From a checkpoint of a small transformer trained on Wikipedia.
Size: 10 layers, width 64, 2 heads of 32, MLP 192 SwiGLU, vocabulary 2048, 1.06M parameters.
Training: a variant of Adam for these matrices, 87M tokens, 5400 steps.
Each number is 128 + 24 x the weight over its row's rms, rounded and kept within 0 to 255. Layers, rows and columns count from 0. Numbers have three digits each. The size before them is the row's rms in percent of the matrix's.

# layer 3 MLP up, 192x64, rms 0.234, rows 162-191, columns 0-63
105:107141099133107142154144101116128136159154147076146159155125112115107141088129111178109162193112148122112111104125136144102118121131150132114121145070110080114135144172129108137171137120136121
101:153128147125082130142130146122142065137139138123134167144131113157108049127099112136170112127141144129124138109079136109140096122080112131113140138129172155168151132143083113150142123127132133
095:133140105157160109112106130109087127154132155128090094139100124118131153124114138118134127093106108145111111119092078141150054160127089115143129104117115079112108151136135101141128174159122103
106:111102121101118103079135123158107098158148095125123165114125153130139124126087138151145119113157108085121157091136183143157124133126147082166140120193117110141124130135122136149092167119123124
093:123127168141121101163151128092140116154140128150091143155106144147151122172134156150102152115131128122110146113113132086126109150136123134151151134149116132151127162139082137041160122149164098
092:129179150105106151129141119098136142142144115099112100150125188127104151124162119106134137163117171120103087116114063139105103141128111094095141133126130161106121107118117128146097147148180121
105:143142124120149130120150096115114138117158119087135144122158135110147126138148112195119144103092064092125149106094124146151088131156124100128197117132087117087125111109131135131119127106139109
100:117110102119149160106134093118086144177129136134121140156167149116137164103117152123138161127152120148119103116086141127164102144169149110115132167093090139121150090102123129183141160153142129
121:115118135143151136118135124141114138140101095104157096131129124115086132119143106130109122099138182106133172151136111139136152134122109110124176187093128090110188099137099129120113115126150067
101:135148126140136118121114123148094154160135120103141132160111194122122095189135107102105123123134144071140150120111143124155103134106142108114123122110095129090160112144149088139182101121113090
110:135132097102135127150143167148148154122145099160160107162119135151146177116120086119130166127145094120150111146109097105122154105151123099124133178136085181139151146134174131119135138089146138
089:136116175124123120157131081111098165114141121113078173074112134154123121102140123141130140102115157113086148120142110111135119161134097142151135112156175146138114121059102148142145140132131122
093:079101159148179164127107141124134123120133180126086126125116147154150095163151157129122111122112134160152147122093125150146142147120130128153157160165123163125105130157097110126087151155139171
084:169135149122132097140133164146113175105107169135099106150144136130120095128111132115087112127177119115138160153155094145101075134129152127135141132150117105155164141092135141158157094166156136
111:119157070116130115130129140086159154136159155143097131136116127134108103115109142129059117129118100164109169139135175145109143133116163128138097091115086163132115113134106115080144121129135102
105:149139136146137125135097130149117159142156115043128112123159141103086141142169149104156104125093131165108141101113106131085103136138089141139130125127126077108141144140156124117143180141122123
103:115125105106093164144141102105126125097108088130102138094146082089193091162114142167110115105138126105124111129140138148146128112123138105102104099097137131107129138112152102110157172127108090
104:148098169127109123111123120137123119145145092158164119137161121157123141097134089080122141096116120134147149062104140141153130111131102138087101114121113125102162130126167161099123112113075098
103:133116154118120160149154110129146178117092114142123092130145141123136144109166133096097141154138127111138080165114113151191096141165149101151159096120155129162132150103080118123145125101135138
104:139151149140132138131125151124113127125137101123134057130071152082123144147142136120136136146109100120147183152126121109109078125100169114105129143179181135082118121147130134113120148125105148
104:097126173140093170152126106134120104171109134114129136100136122135127094119137155071071139134119115159160126129156112143146111136172141115131117155083145127135175148155109152167099144113127128
097:144144136155129095167110148153123115143142107166141107148133119161169122130143126123116167067144135098136108099101089068141118099154113128123145120131126098122123152167099122138116076170113134
105:123157091115120111121101104138128089120144122133113096123154120118140125096157122104127130172120103065093108114135125115116126110092150106121136157086120132097144173195119154124115093135091106
098:088091094144120111167173094134152100156153112173113164125085094114122132153132115123141146112117085114118131128137128087133127140102130104128149112073121124162126180146144137130143112092144135
110:163111077124146098133147167113132132146111151122167119130112107150149143162152161186120105099138128192141145126132087157114095124130100092127128137143104148112143131114179116130108164116132128
088:103138133132158139144144131103102127144170128106148149136109131121114104127125119093150152062143111116134103167164133122105157130127151099106149171114181168174096128131173119112117102120163132
104:121153109115148155162133100121135147127142101142149134114122129130132128106086115130120145091142109141118129142144133118102079126160099131125152084075108127144143183096098125148077097113164073
098:109111116132129162107117123127115138116118098139111139104158129211115129128166129102090107131140131121158151141154102119108139118115124143119122059110128148157132144115061164142119166137098137
101:070136172158129170114132114122148154117116122150144128102100139136134145150134159076132134114117129150121134065110134129114153142132113131085113156106145112139076138110090153138118156077155139
103:119196116115138184141099134085101118100138124147105134137127133125130151128125128145136131161136052150097131143116121117154121171124124099173131154091126151137108128132169149136091153139145126
# layer 3 MLP down (transposed), 192x64, rms 0.189, rows 162-191, columns 0-63
103:133115134102129163129132105153145138096140117142103142123067111160110164091116096120116133162172162139129155132087152160180126137118110105121159171132145129135135087116086151136149142160123109
096:075099125140176124128127131164149162152149123126118138116159129103140168122128133134109141134133123111118081166171119097130156115167112137126131104114144166133118144178124106064106162158137129
096:080126155089124134103150108135163117121148128088137108142134117130128105185129105166151111122121128116115131077147152082137134100172165154121152152172109139086104138100103117155122136112141142
108:112108111121108136135140140170147122131114109130120149147130159170130102128111164133134139124100197112115117137143148123087128118142041156121061118126117149126166133136096133149139135138150114
091:107111148129139141077136106150123115106116107127135084102148130126134136117138175131137131100079147160138081088167150109144175136158101149161150112145152110178152102121146137147105137142122159
098:137101088173118118152130154098137138150094118142122150132116130115111146174139140095121147184192143114176183150121154121150160120127152114124121124181109106119133134147127124134126126095130105
105:145120128136088116119077152127149143114168094126097111164118115167119105134122107140101065136125144091127121144130132134096172107100182133124157123146163133161124155144152091107114128150105126
103:125101170118130122145164146147182134072126117089121139124111096120121157155165146150120120155133108102112128168174119134106156141132094136143115107131116163180122134129110127085101135128081132
118:110122125136139152189172143132102130121131134144092124108181179133194131113131142136112123152117096135134122118101150175178119128113121108146123142103123146148128132164127082117100095112137126
105:126115132155151130169143107136092139158141130155103126160143148106132101139098101133108095119112113085153195111101127119149118146097175086107160116175158121131165134140164130150121130148140133
109:158138114129160092139109118132108136168094111151155112103117184115146142164112128119152137158158145168125138111122118105118187129108094170122127141167108093145083090114151144112148108131136139
086:149123120204148113116142111120114078106108137142178100113077117117116156129112115125146112164141111142173133122124161163146102113147112145123170147131137118094118123131125169152078125126133112
087:119149135154133105147122127108130133108113123115119089097142110103092154114118082157142108158126146101165134115174152123185154156138119155112140150094096104196134158124117086143141121119110113
089:092127111122157161149108124150129098113124114159151154106089181127147121108140115109147108132104114097127122156130144092149072158144161162173105104067113139123106136144129120158111125118104116
108:122176146139098130124149137136148149140146143148151193142124067088133124151160157127170121140121127085104108140118134148125059166133156131134143138109126120133083147140112162112121123117137143
106:132093166127131141103131132105133159145121144167138103089128134119133113187159164128125129166155064110131127141096128155151135122097170153136116110127129142135142167138129068117095159118119110
106:114148149128145132099117091137155156153127110135146138132144114167100148097106064083139110125078154138157150167131106117123127146140106128142139134056124119158107103116103134139099109124106157
106:126107144140123108135158096126105161090093105106172123089158138108165127108097130174086135126109146142117116132146166129160133157127083136104160134137071131134137140131118099135185128135115115
103:102113152145144112145138135176131143123180158130118130144116157105115136134138144139165106142133147169147150099162098111073103126102121141090083120093161134140145108163139112138091125158163149
110:121156130156133146119121128163112159119151106138154122105117134178144101118086126124126100112132166156117137151099101145110117150117164128105135169069157095163132131068116149137149091151149144
106:100125115120154135109191125143152151091136113136144126125151159155097121131157132139151089171115143158108097134089128131065138130129147175147120152101157085142105125158121103118156116124104133
095:138158101074133145073129146112127141141136127135080121141149145108128132088169152129128106128132128064124139124110092140115100153091088158095117094126126155105105137090118155118119145095127142
107:125174115144141135126144141132141143136116102151115129125112151107121129162114123084113108142185148101102148141141169129059133139138078136101072151160130116170097135107117162133116146106140130
098:151144134121139148102109136107141112131104139112107097141100071100112157171113115161136122094096151098106094110125103156163143139128121157126139134145143144103148097130144153135128139155182062
114:130128127131124106142149113130114141102124060146142148179125118116130149130140109074126147180142121090143132164131164171116128145135111158117103134156156131178126131101158101099137139100083130
090:121111110156150136124119148111139132112141081113126080143123110095081077105163133138149097143153142143079123171106123154152143095143168133136116128138117174128133120123141129141064123093122120
105:153077141144152149128124112126160163088133105137124114094109094122091143125125145116147129136127186137159154164188141103144155122150101141111108178124111124150156146133122110135111107120089158
098:100158105111144094123189119103136148142076168122129140119133123054121141163120166116118093146095093107133134135124143120153150160135090091131130133130123136139146134116153083143137152114129147
103:121106139152130142116088169133154069092138162093136093133108131103079136158134102111157123118130140147102117130119109137173114157175116135138180145122155102118145109136112165092148124116124113
106:143108141141149091109086114144107132179103111135115145112150140135148095097143138119149140148088173129127162106152156129076107157149089158094077110141130130139135137150121135081128147106151121
# layer 3 MLP gate, 192x64, rms 0.233, rows 163-191, columns 0-63
101:129093120113093144100079117142124127124114154131153116108114152157039107147093144091134131125125124088141157120120123114083106159132162139117130155118147129097107105142110105127176105121118131
094:136125098109121089127091164125155122120127128171133119126117110139131129121147103120096119121133118178101146103182130138141099112117104097092121111133123099101148123156086116071188159134129092
109:137075092111177113150110130114167121171115128124093148083094091127106112122123100127122115090126089158129161162142089127096136128121123135157125124123132119147127142133098113080119098121173134
093:138097127130136084117101101125121113177124119163148121119135097139119143105076159107146123130095143196154151121141150126081135133147148165150158109131179108145105100114166126138131115109147136
099:142139163127110119159120125113106127140138161084110178169144124155069141129159131138139180101161101119120120106146107135115076127149177103095156131154131137174135112112122134143139132123110145
107:125122147089102114124140119111140119172120132160102133108135141159100106133124123080142137133189122136164134145123160160110129194147088133120137158123159124132139182141128118150108090104092114
103:080119142125114151138112148141148106154125122135093158095090148128106095148134186143149171123112155135083142129126148122093127215124129145118132120089116148116134148137091113136127123154126138
114:120108107083154125143107155155157098157139140126096129116160146095123083106112143102132116113140171138108126152156129186123126166111111127102173188129136154132150087134130108110124118157144143
105:093137134099089088098125108160131141154161112098073155126084140157097135156173139113130161107188095131164109120091129117123123123119138113108105161131124129135111127132149103132120144134163145
115:111115119117144114155130143140158119143146149102069160098100122112157092130137141128124129084129099092145146185125108107143094140152147156119132166089131132147184106133128115141128174156115151
087:104114130084068147144127115056162183150134128138113149134126127112121107104130144107137141120110147153123151102118122175139117137140112149138105108138116126162138117090109137094159180154111153
091:158093125086105171130094156114113139139103141113117117113153085145114078117140166149139111136129128142157145140132153137145085144098130146137100128127118085109116098145138147194156144169143148
091:149122086121129138137126125095106112106176103146106167122157126170127096137118140135132152193108165121139124105117149109135104140162111113132116158129163126148149085088118145156125176106098151
105:106116091102084134140124141126117135140122157180110133096124154123073108128119156141141137138117100118108159128081121146107108162139112180126120148108140145157085128167153093153153150082121126
099:098131098107136109099104093124126129161141114152105126117164161175114137108149111099118116137161081121110130165158061113128130121132152137141140110181111133110156129152121075138151145117097126
108:121134134109136117148138141147141125184131138102125135129121160101124130156150137155174196117161166074134141145137092120100124125144153130084125135120136080133149106141129112136177159125122085
099:158154114122120121128107148094171177150120137156092158128087119146130112101091139077175093123159111108089109099103153120111106144137116120073137113121126170108125115152109112145125135124127122
097:111113123100137128148137117154101123120135163136102115140094151114096118166086096123136115140087143155138104127126089110136063127138094113125157113158114090099127133129129071160102165153161125
109:121109151110126157127109106113150125147130114136157098146144122081127130124153186132162131076137133115150132135174128134131125153106082174095156110161119127133120131170112088183141121114098116
109:138122136082134134153110127124118137176146110137166104109106140103131146084138078123134158141159160141118142122145111101124151140140086122097157138182130110122163147172128103104100089107164115
099:093140139134107133169139120089152109146167123090128117100100169142083125128134102109139139135132105094169179143134136135148109130122155165127127144117094126113118118155153097089166181105131109
104:130076104118134134108132129136147143145167115085140152106143143092075145145139113131074154114118112083148129093121106093160123143122098184102135151126095148108146125130134114121146104121130078
098:146100112114126109151094133161144142160141127163098091156119115110133125123149154118102170131163122196152139162137142127133092129149161128161113101133118099119114096109105143179151161152161121
107:138142127128089114123104134100132138145124120099135096110107130091120101098125051139145151134101085159100158165126129132136121115107159144127175139192156125126118139145134080112137106118149107
093:155109157117128090155100102156126139136103146126084130129132133156114083151144119109135134157109126117190134160118081152101124100137157122124174132155120131145120096091130119088073101114125133
099:148110166115087094155131147144134125154115124143117146126131143116071186119113093139138179127099091082158132114117105142143128110139074154106141119133151120102172138128133115141143116165143101
103:152138171119155144134078129112179136118131119132089140122154150136124148105132147133140109108122110104116099189098140104106132166120102168118183169124151109133124098150101122122158133086119138
106:127108125125086118128108128151129170168095158169122114139128150160128135120132102132187101135119096096131098143159144129094132119086112162166153110146148106126117122128145097125096157146154074
106:102118150133120121166129149138166103124122134116161144116186107134100163101072129086159102140130142148141126171092124159131109129136148162164127131078131104152116117132164097135129121105147160